config = dict(
    n_layer=10,
    d_mlp=1344,
    vocab_size=10962,
    qk_norm=False,
    tie_embeddings=True,
    warmup_steps=200,
    seq_len=2048,
    train_tokens=504100000,
    steps=8490,
)
Each number is 500 + 50 x the weight over its row's rms, rounded and kept within 0 to 999. Layers, rows and columns count from 0. Numbers have three digits each. The size before them is the row's rms in percent of the matrix's.

# layer 3 attention value, 768x768, rms 0.0639, rows 186-191, columns 0-191
082:440498434579545524493458554485423557530587515403541354491583465478417485506491415475448466458427570437531493516517494473532545485479508500514545515477432494544684550422542613508498561572539559530568452418462605459542541520503498553528415537510501478534513440531534504513496548480473500430573512533550526529478514451544467612391499499444526529457408467490566534552465505515459542431459495560477464565511490521453496507431537499477450474516457511483514489462545542523543499509496533488554481371471437432454520488491430516481485553511510525570476427516502499570453470463483426516
082:573482452528432512481454498479496552541509522503528520483571544449367442552478507473477564550586472482453501481561517488562460455490505477494475483521468498394475501482476458459473489516514579442532423540462532516504568530455497476520539531514571586527463424473519552495441561576486531506610426505492476529480441476491479484481482382540486488530545469479461407466501529513502405466555508484528576485493537452545428485534480511611550476458421541495484593441466479574538415425419534505469487473556461546462561526428504506436450515499418490444466549465446499517462519508498505454
084:510507551471546448451480532496527475457566437535554470590445460429527532538413548483494535404591487460627554547529499429534508488526456406486484384608452469485482441588532460405511625565433548527511596467557506514431489504451466590504432464519487554472481593494498435560528503476483561583489560498515491434399549465493501491426501456423495464536515589535581536564513434555578457453396527539431535405542488494507516507502575551454470438515494530488554455471550492540559525520631514495509533507523475463500471543420551586426485533448515553562540401446480469509549603449470473539
079:529484468568483512558484541432533475493496510453486547527512437523507519599508563506515484564533511483517450464384518548327490492506533466432479573427483492558488560523481456470488576510483540477547610488468523563463434561491528503432414461483476543459585532482550492487444487550471556595426579470508493509415416495543415557496406465435531476536482614468478563543512552498381450361567410505612498499509554500514495511609567488397554545512486467557530450564355522478559419502479415506510545518466592561518474543525549471457387462516451462515480498467523483489489557552485506507
083:467559595537473483532444373437511475439477473447515470589399512582506483465608493493451455549547465487461469471403506557467513505556554536589502483560474457521447505546454501485487501493565438504459432472461513492476544562375449508469479547398478540535453468551578557436480477510514464411449440558612475549518428538454544515548572524546441487598494446473493558549542487557515444518639580509523546556491476559432586517525557499440515512439555559583494506511449457648497559401568538550491509403526528532552491523561486435488469655433481494528586571520545485563524506525488450441
087:433519467528460506477509468434447536508505534456543456436467505513448501554518429539487525457546516562544582403476539501422518576454499539462550462555488489374456505476533466436498458488523498398453490430540459533490503464606492470531418561531568559381495491453505509563513431550525515365573367488625506472539440520503469528555512467438520524483456463574486521661488510487458553542442471518492518386562514451470461399599565508485553484533572569480554498458511489578574471479535524522474501515553520480460486486490522537452424448430577435530492434496425577508525489483446502551
# layer 3 attention output (transposed), 768x768, rms 0.0589, rows 186-191, columns 0-191
087:507561520557419537565488537565501474592477542476470582517539406518520529511474504510496460537493557471454490522589508442460558466488496519360431520526492515393382436562497574515576459504422506499490540505534501517566498560568462603504507535470430441464489479561410490497439509451526491554653497563476528542572446497510575523474416550492437499472550494565491459468497504473459510533549502490415513403492400489400529523494479440429421431464466592543463475429497492460442483555421494530455473570524598508508512558575541503503444509535556608559579514494548599482454471510588534519
081:463496499533532482492489462573635497550471500614577353394466561605541430495485525447509499575384454532489523467422532499495482489465511484571479402524515529490519431484513526525580431459492403524532490461522491414505507518479402440451447502530469495422554547517542475512495479429456527416394478503540438509498456445555494524502535451503510452489615546496524482492536471497499511450510584552493501499508501509427523520471618442473468476453604455607521482511562530461531440458461509568492573469414440528493541569507502481479441504501463492448534443559595452575484543447514580425
084:556590410445524595423524519408494476462500472581461479595615449553449446356487544467562490502541499520515510508523484508475517600455519474494546569509496449449453508561487470586517451460497475572523401507594516544428472565460567560497514495561510472510478588565458449417550542577528467418460502498491516517486502493521491485482533510451556496456468470495556525476492486481478532547578448476524526517494404467532568605550505468500467425526520537434450447478547433494504478499505509498505548448498577481465429472485522489600541636543402529460539531470565498514423522544496406477
080:442452447503555496518513427512517489447499425570515463478502542467511481520506436462467483536491547473442470460448453514494528496485422556494661444568547492450491538520515460561477499493492441422520484492507533510488646424467388504441479528542452621457582467462484504531514482597552494430513497578477453552463488561582469531593538557538513487510464525455555487578475513511435466426411512456551526431571498543499539515555482537558383404505516544582473492490502546528513463503573623573479485518561546615493570513501420414499551495447572501490552505526397470507570425496590541522
086:430494501522438512463613464505537605468494430528517436436566534544443462568449505543537605479469552574472464606502463524557489496554546444593611531450454507433532566405420437490518547529492503402472438530520512609498460585522456471472420493510405555584536481451462544473524488538408541512540486406493460424329482621499455495410476527461474419563605492408523441503452506459440408509486442508464563428495553460486492493525451537506574541485578623500531564570503466526446445489454514519531479462507501493548543523412484407527496530558536492514472513562509459456516447560536527525
092:485491599488641532473495515441470537490493509472447478520569547461518452429607498522524594504456509575541488520520580545422441486526447604472658561388468550521499469567479468603487458476477479471503400555518513477423539494537496548440342493520492496463593476512462569447554403445444480562483481513472445515504557416470504502497458539511437530486509460518501437440559582484467477387434541455436467540463462587525523476476520500529576447486521469573544488438531473524428498455532445483485604475418508610463489535401453435508452505527478497475570522597532472494503506591554542471
# layer 3 attention query, 768x768, rms 0.0441, rows 192-202, columns 0-191
090:572476521505558484556501461565519512552462561493460505556517570493573374408535401586384458503513557488551589491508484393487445509437548373500528567491533484548446542429517448586553461538492518560478595557504528475496533450492535479470535488516561524611479516532539614540494500475549491483445461535524452573537484526445442617486465546416560508514520478560533534491542389546561508485449478648539503436471503496483524475519495418528504531491515496434504587494458492519432492529573534584502545566526534411619533507464523515517485551611445513456517448485403491545433527507555527411
094:513573568564447641453447606482423430493424468500460598470348633492489545501484495429435524416509522402594551535557470386468527432522455528466518396491563496497517545486509486444497508527530453433444627481580471489445500473485513478479521500486476401438394541473510470532520502453391437472517505446537500411448505450508484480497449550479494497593496516447499458483630419502562576513479514498413584420504605510576412494494547477477472541525508483420552540397574445369516431509370489556511559461548490502461445496644502505530388527474525564491507480539499481560484457463452480439
094:511498446470485478573444486426573521549567522506539579476513504479531578565525564544484440469463552531478461396466571591518462467505544580504464606457524499523366463493463487460400568472439497548444511578428505537477434506503509489584480489496450514376536486388483451443528437461467469473534448554426420487439472490493502541521524541497442516524588547533517603526511642397487517508410449459508435522537446514532457528499490516524462536447553480569557445481497480533514558529515469543501584474458465549539475479457503525442606454478467464568538480458474425427516442512503459529
085:443489567461394517533507504524519532476567554458580443512565523446492412470554421542514544572428469505482475519573677419503474490458372466604615462568528433465574464531451512492410528508471453431500515420530568443512472507427494460485459499499472388534404537422603549582533524442537532380524479519489473545509523479528552545503434507525570526468490542553544533507428447460471421486504418472419393468607483533460513504521518489523403494557542536500456442474560548522427540517546576544500509489536559507522422497529472485541562483557486644574594497546464551644535427478485509578
084:489521448516425576455520520486427520513451474526567526507499411493580505586470602412506461500546525414515554514544485481432576528498452464450483465518460457486592498478461535624488491513504506521499464470440446472492479489540536479519631488453423402540577466463516475568437469494471477508570427517484488492520532545462430465524578369477577468489460524446507597525489539505531535525438464499497492556462493556553498486568394451444456539485562499576525499495612465555458448508577511478458473526490477553533536551403441541502522506394484434575460586543493477463567505608475518587
089:444327507427456501441524490481530460542541480442483511504546414524560450537537549492551463519478492573437471461414588547613525479396419491521522480524547470509566402498578545535568489381485447544518506530432552502533510579485489494585445421617536520586492457484503535639466457520429512388428576549464466466555432463437531502486539464448490425456456537661530562538426547454549465552574402517512494472594510623461501456582448516449432576489604446595486460636545482628466534510667444490550509496402521451530490530443568511458498512448503461470528452457437501486525561580522535584
091:551518527497433575481488450508459510433454551563558469600510468530415529487526608399557450565411572490484506572462556514481609431513568477453515589534446452386533441463512497505472550459461485480484436567460606500587488609498421573502445474495528461455419464549411463490521589539529492500478529504488530466467480527508531450488453564577536547468613574478565503425527485415426514455551502471453518496528457525460429515501444458484538410459496595572509551561460526590558521428485391467566481455528562483425468569538504520508440442450500578543622457520463560465557547512426476516
088:510499483530502543510458492447394496519510493546559429587471529542523385488440553552507571510391502488540503472502470464471516510502520471401532595549459554460543527484538521595510542444450500493527458549475491406565485474553461546509541565557497521484514541510541537477477486533518501523506487496500559512470464449481475537511474441477624522449480397574523433616527420602445424493492511427611511600448449538402521488519520568442517464409505481487504493498491549478419561438508511485578509394478476511528426529435447424483515486424478450547525390490451482504450492489500437420
082:570519433487457467525494666462502559447427481536522502542503486505523526499510497485463400457528493435523533386507535490491478478564601455490505606495441484542590463522529534498551393458457553499547488519450489509488484511452560538498533536457543484546532526559455497401462473534480454456480552552477446518371540463480551463643525436439545486502537464469518504478450571472585509518587551460449492600482530603442497468410489471433500512367516523601583494537539490501550415519566433494382519537503447464519539431379431424558535487475471519464459493528431478440547546596476513468
089:518523572440595454469502514550509497475530519539461419469464514539493528498567526519578473513511513563410479575397551523579479430419431503537561468495555510452493399478491630544491540448521472407443453518459604455455452575476491541438496392522479531605556454501516530553458541445561555505429467595545453444540475403484480539458481669595462498461544585529494615595425458535471483532443532397445514510560458593494539485543465568468518527606505478586533462515450513533556583553521493560553486486441517529470429493528549578525624526553521502463488487415539390527431471549533517489
092:442556516496545502529544500436471487519425537475512578444545487539454394514517594448549537526405470603522418449517537429500450440473561515503467482614481508507345485531471501442507509473476497499575511564492436563569511441511423542496389538570547528419441549498456450496567443499405449560481567486523490522500601526472502493489537557494497496440549518588398586474569594536509569448549492500550461535475548481432495467543485489510483533507475544554399442464434460600456535484498517349528471588483546485427507450490467634547545464531510410489552483487504408418508492450469380533
# layer 3 attention key, 768x768, rms 0.0443, rows 192-202, columns 0-191
086:429426551488428451483448442506491494477505519532519530536534480510441494503459492482485496426496457458609502591442556525447505522505472561561532613459558493441549478526573535495406547495456497488520394499433495516479480534540506571517459522530524495504533467523535449544500548461449540471418533422495569493502472528466437467509553531550468520484520451546589449473485564509470469540495455442456441479555528490571574537495507524474537631464538584623461499481523658497499438494489504538540445582495562600446567542548518493440546594535477519426463507555438486416507505590384488470
090:554576526357613626491444497530533490459503478476503447405554482613460494404533427457517438562475519521427392496577552509465486552428485455449469475519460459506413485517492508426521515518445506435489528466493485503495543488469584512545501463486497577526542487485521550489552461458490547500535613516483446508531420509525477522558509452519392524633488453498487490517546393489546493471495532562485462604563587590498489493492508538448519497464538411542481406501463555527521497512467585390514509504415501505572530619506443490545555458472466603510517456546520484574436505433495494533
088:433489485433520446438505500526539621463523531569570485522523464457516478486445472507453507467511409565491534457464486480554499557536541536491514457487478523544562484548500476449557493408473515571482437504506565517530508539538438530425404565517487494560458507502606544475421498502535534451426485402539487538450480528519457537434532552535525460430545528522515610469446498535463485488544559413472538438517439476409587518479538487603522507654537594557580570450561507559542526488465441499537550503577504472466454409656541542540478485558495501449569485483473545476462484549498506569
090:458391493541479400525548524529475596518569510467482534542458488511557506508460466441515496416526485520506525483500459465492403505499584500558479536479543551574548471508519543505488574407528626448492482474420404593466532484498502546584490605495413530545477456599396516498402444487457514483471539501460452507579435521540569543505486554541484517478571421475455489453498581448480483449525556453512472440535522583445589516409468442495454483450495519546504528534490547555473458445546495446581536467619518498549580462431492512466550498423408429477442555483571430471515646521411499556
087:510466568607368498556546507509457442526510498560553502497491411461492492454418440456533547505583498472544467441534504491493513490445501559482538524518497524535436505582486501487546548475549494529526603487507590540467509470554496462469444462507541526504515511474497513374421484459492437521478504530536567476460497536552411397420520547557531430439524468564478539459563486539538467401393482438500513441535527503545473452526560538518542408549473545441466533410567494486557518517484395436455423391540535485560466462560597580449528562536461562512529497480549536386536448406511499489
084:488461461584478474532472419508514570470510556560504536474528454419600484474469523564417486488525505391605507549464514455462510460500591528496516615411535606441505494598527433496385476537483538517514449472591483510545528464493431489448538513573535391513504484484524490397502510443451539411539508451450552524506530463501488494461476449537519481534578433529557414436550633528422486457435500465487486518502449545498494538567474565547576577508561532606486540421518607545503501515564464570480571601563503486521562469585505563499459512564427481468445482482532456524450439585468517433
092:504556432495533531508460564589529474564454466524459479470463453492502555500527495579484488592538481477534418575509522521567454499401475506500518423577468527454542441414484444496546474459516509483493504517456485552448535536472433499458633502474441539515545488557528571542591554478625575483543450467569424439473578570551439551511590450438459473601428538510545470513391447583503452496470485501495518520531479440516560554516492394501573513534470537518514540507548520459526589535452488516524445580569420497517527481504484530554541546512551410605559526525515435531486474501502497509
082:586513526481495440419502499422600541564480398490442523493420506456486438467548508518445488541529566538528575480528606506531483435489513444430554531476542528470494520530568540478446464407452518516495523509549522500542563519533517454625492486538533464494585502500513420473528429437527568584478543488577597479543545519521464551537492490547513512477509593527369489467499417598447536459478517572507454479513512423576462575549441442467538502517520494566413457495533503543459488486429512520449530457518496469573556545535588540486496416469483521504641538454504508523590513449523524447
091:529473529500451461479586574515480504625539500567586496507477549474543464500451478576469529525537449440542514624539447514481447547482495569394546426488599488611573525568572450462491494496556613567537497470414582507612412429520492571384525472529463484590441478502510545514445478514474440470527491446575540480567516557533437523396557606639521521534490591467498469582573537546510451481550476472399369468549539471439466573490465513485521380541396546495433565486486536441445565443484468533465486544534510603570437524589544539485446537513547594523538480490441553409490533417573477475
084:497478466532399497491499490513578608521487514537491504502470492405546500561477395555533447393457515520544510469517540543473487410458565433480476601443473465455523531482466483553490522580530495422461486463524426622452479498531502428421528440501512475425455516502584352491517456422491524371525482509445538491502445559442512472514413396515478539561534529482458524452511547519563530458504526514576558400543567590491476484534515460479530554494506504499483515461536545447418504501508485592571532480594449516456636504501440510476439467519540555503438540478489476518452480562528465452
091:502376532478477457464507580408494482540564319522512451430411479483507450535490511513540482546507538431462474453472513482405427473595561531549492543468505572431562429507454471538514470478513443486519472533470516538509549563451563415588548498457487428483541564550596583569561522498472503473526446509490457487570465514545414444508508502440595521434542547462462442431448498534474466541495516446468496613426429452590486488453489534500446506564553567542521478523504484509487469511486505598509551426576506450599488566539513544512443519409528493535506529496467574487440481481437540451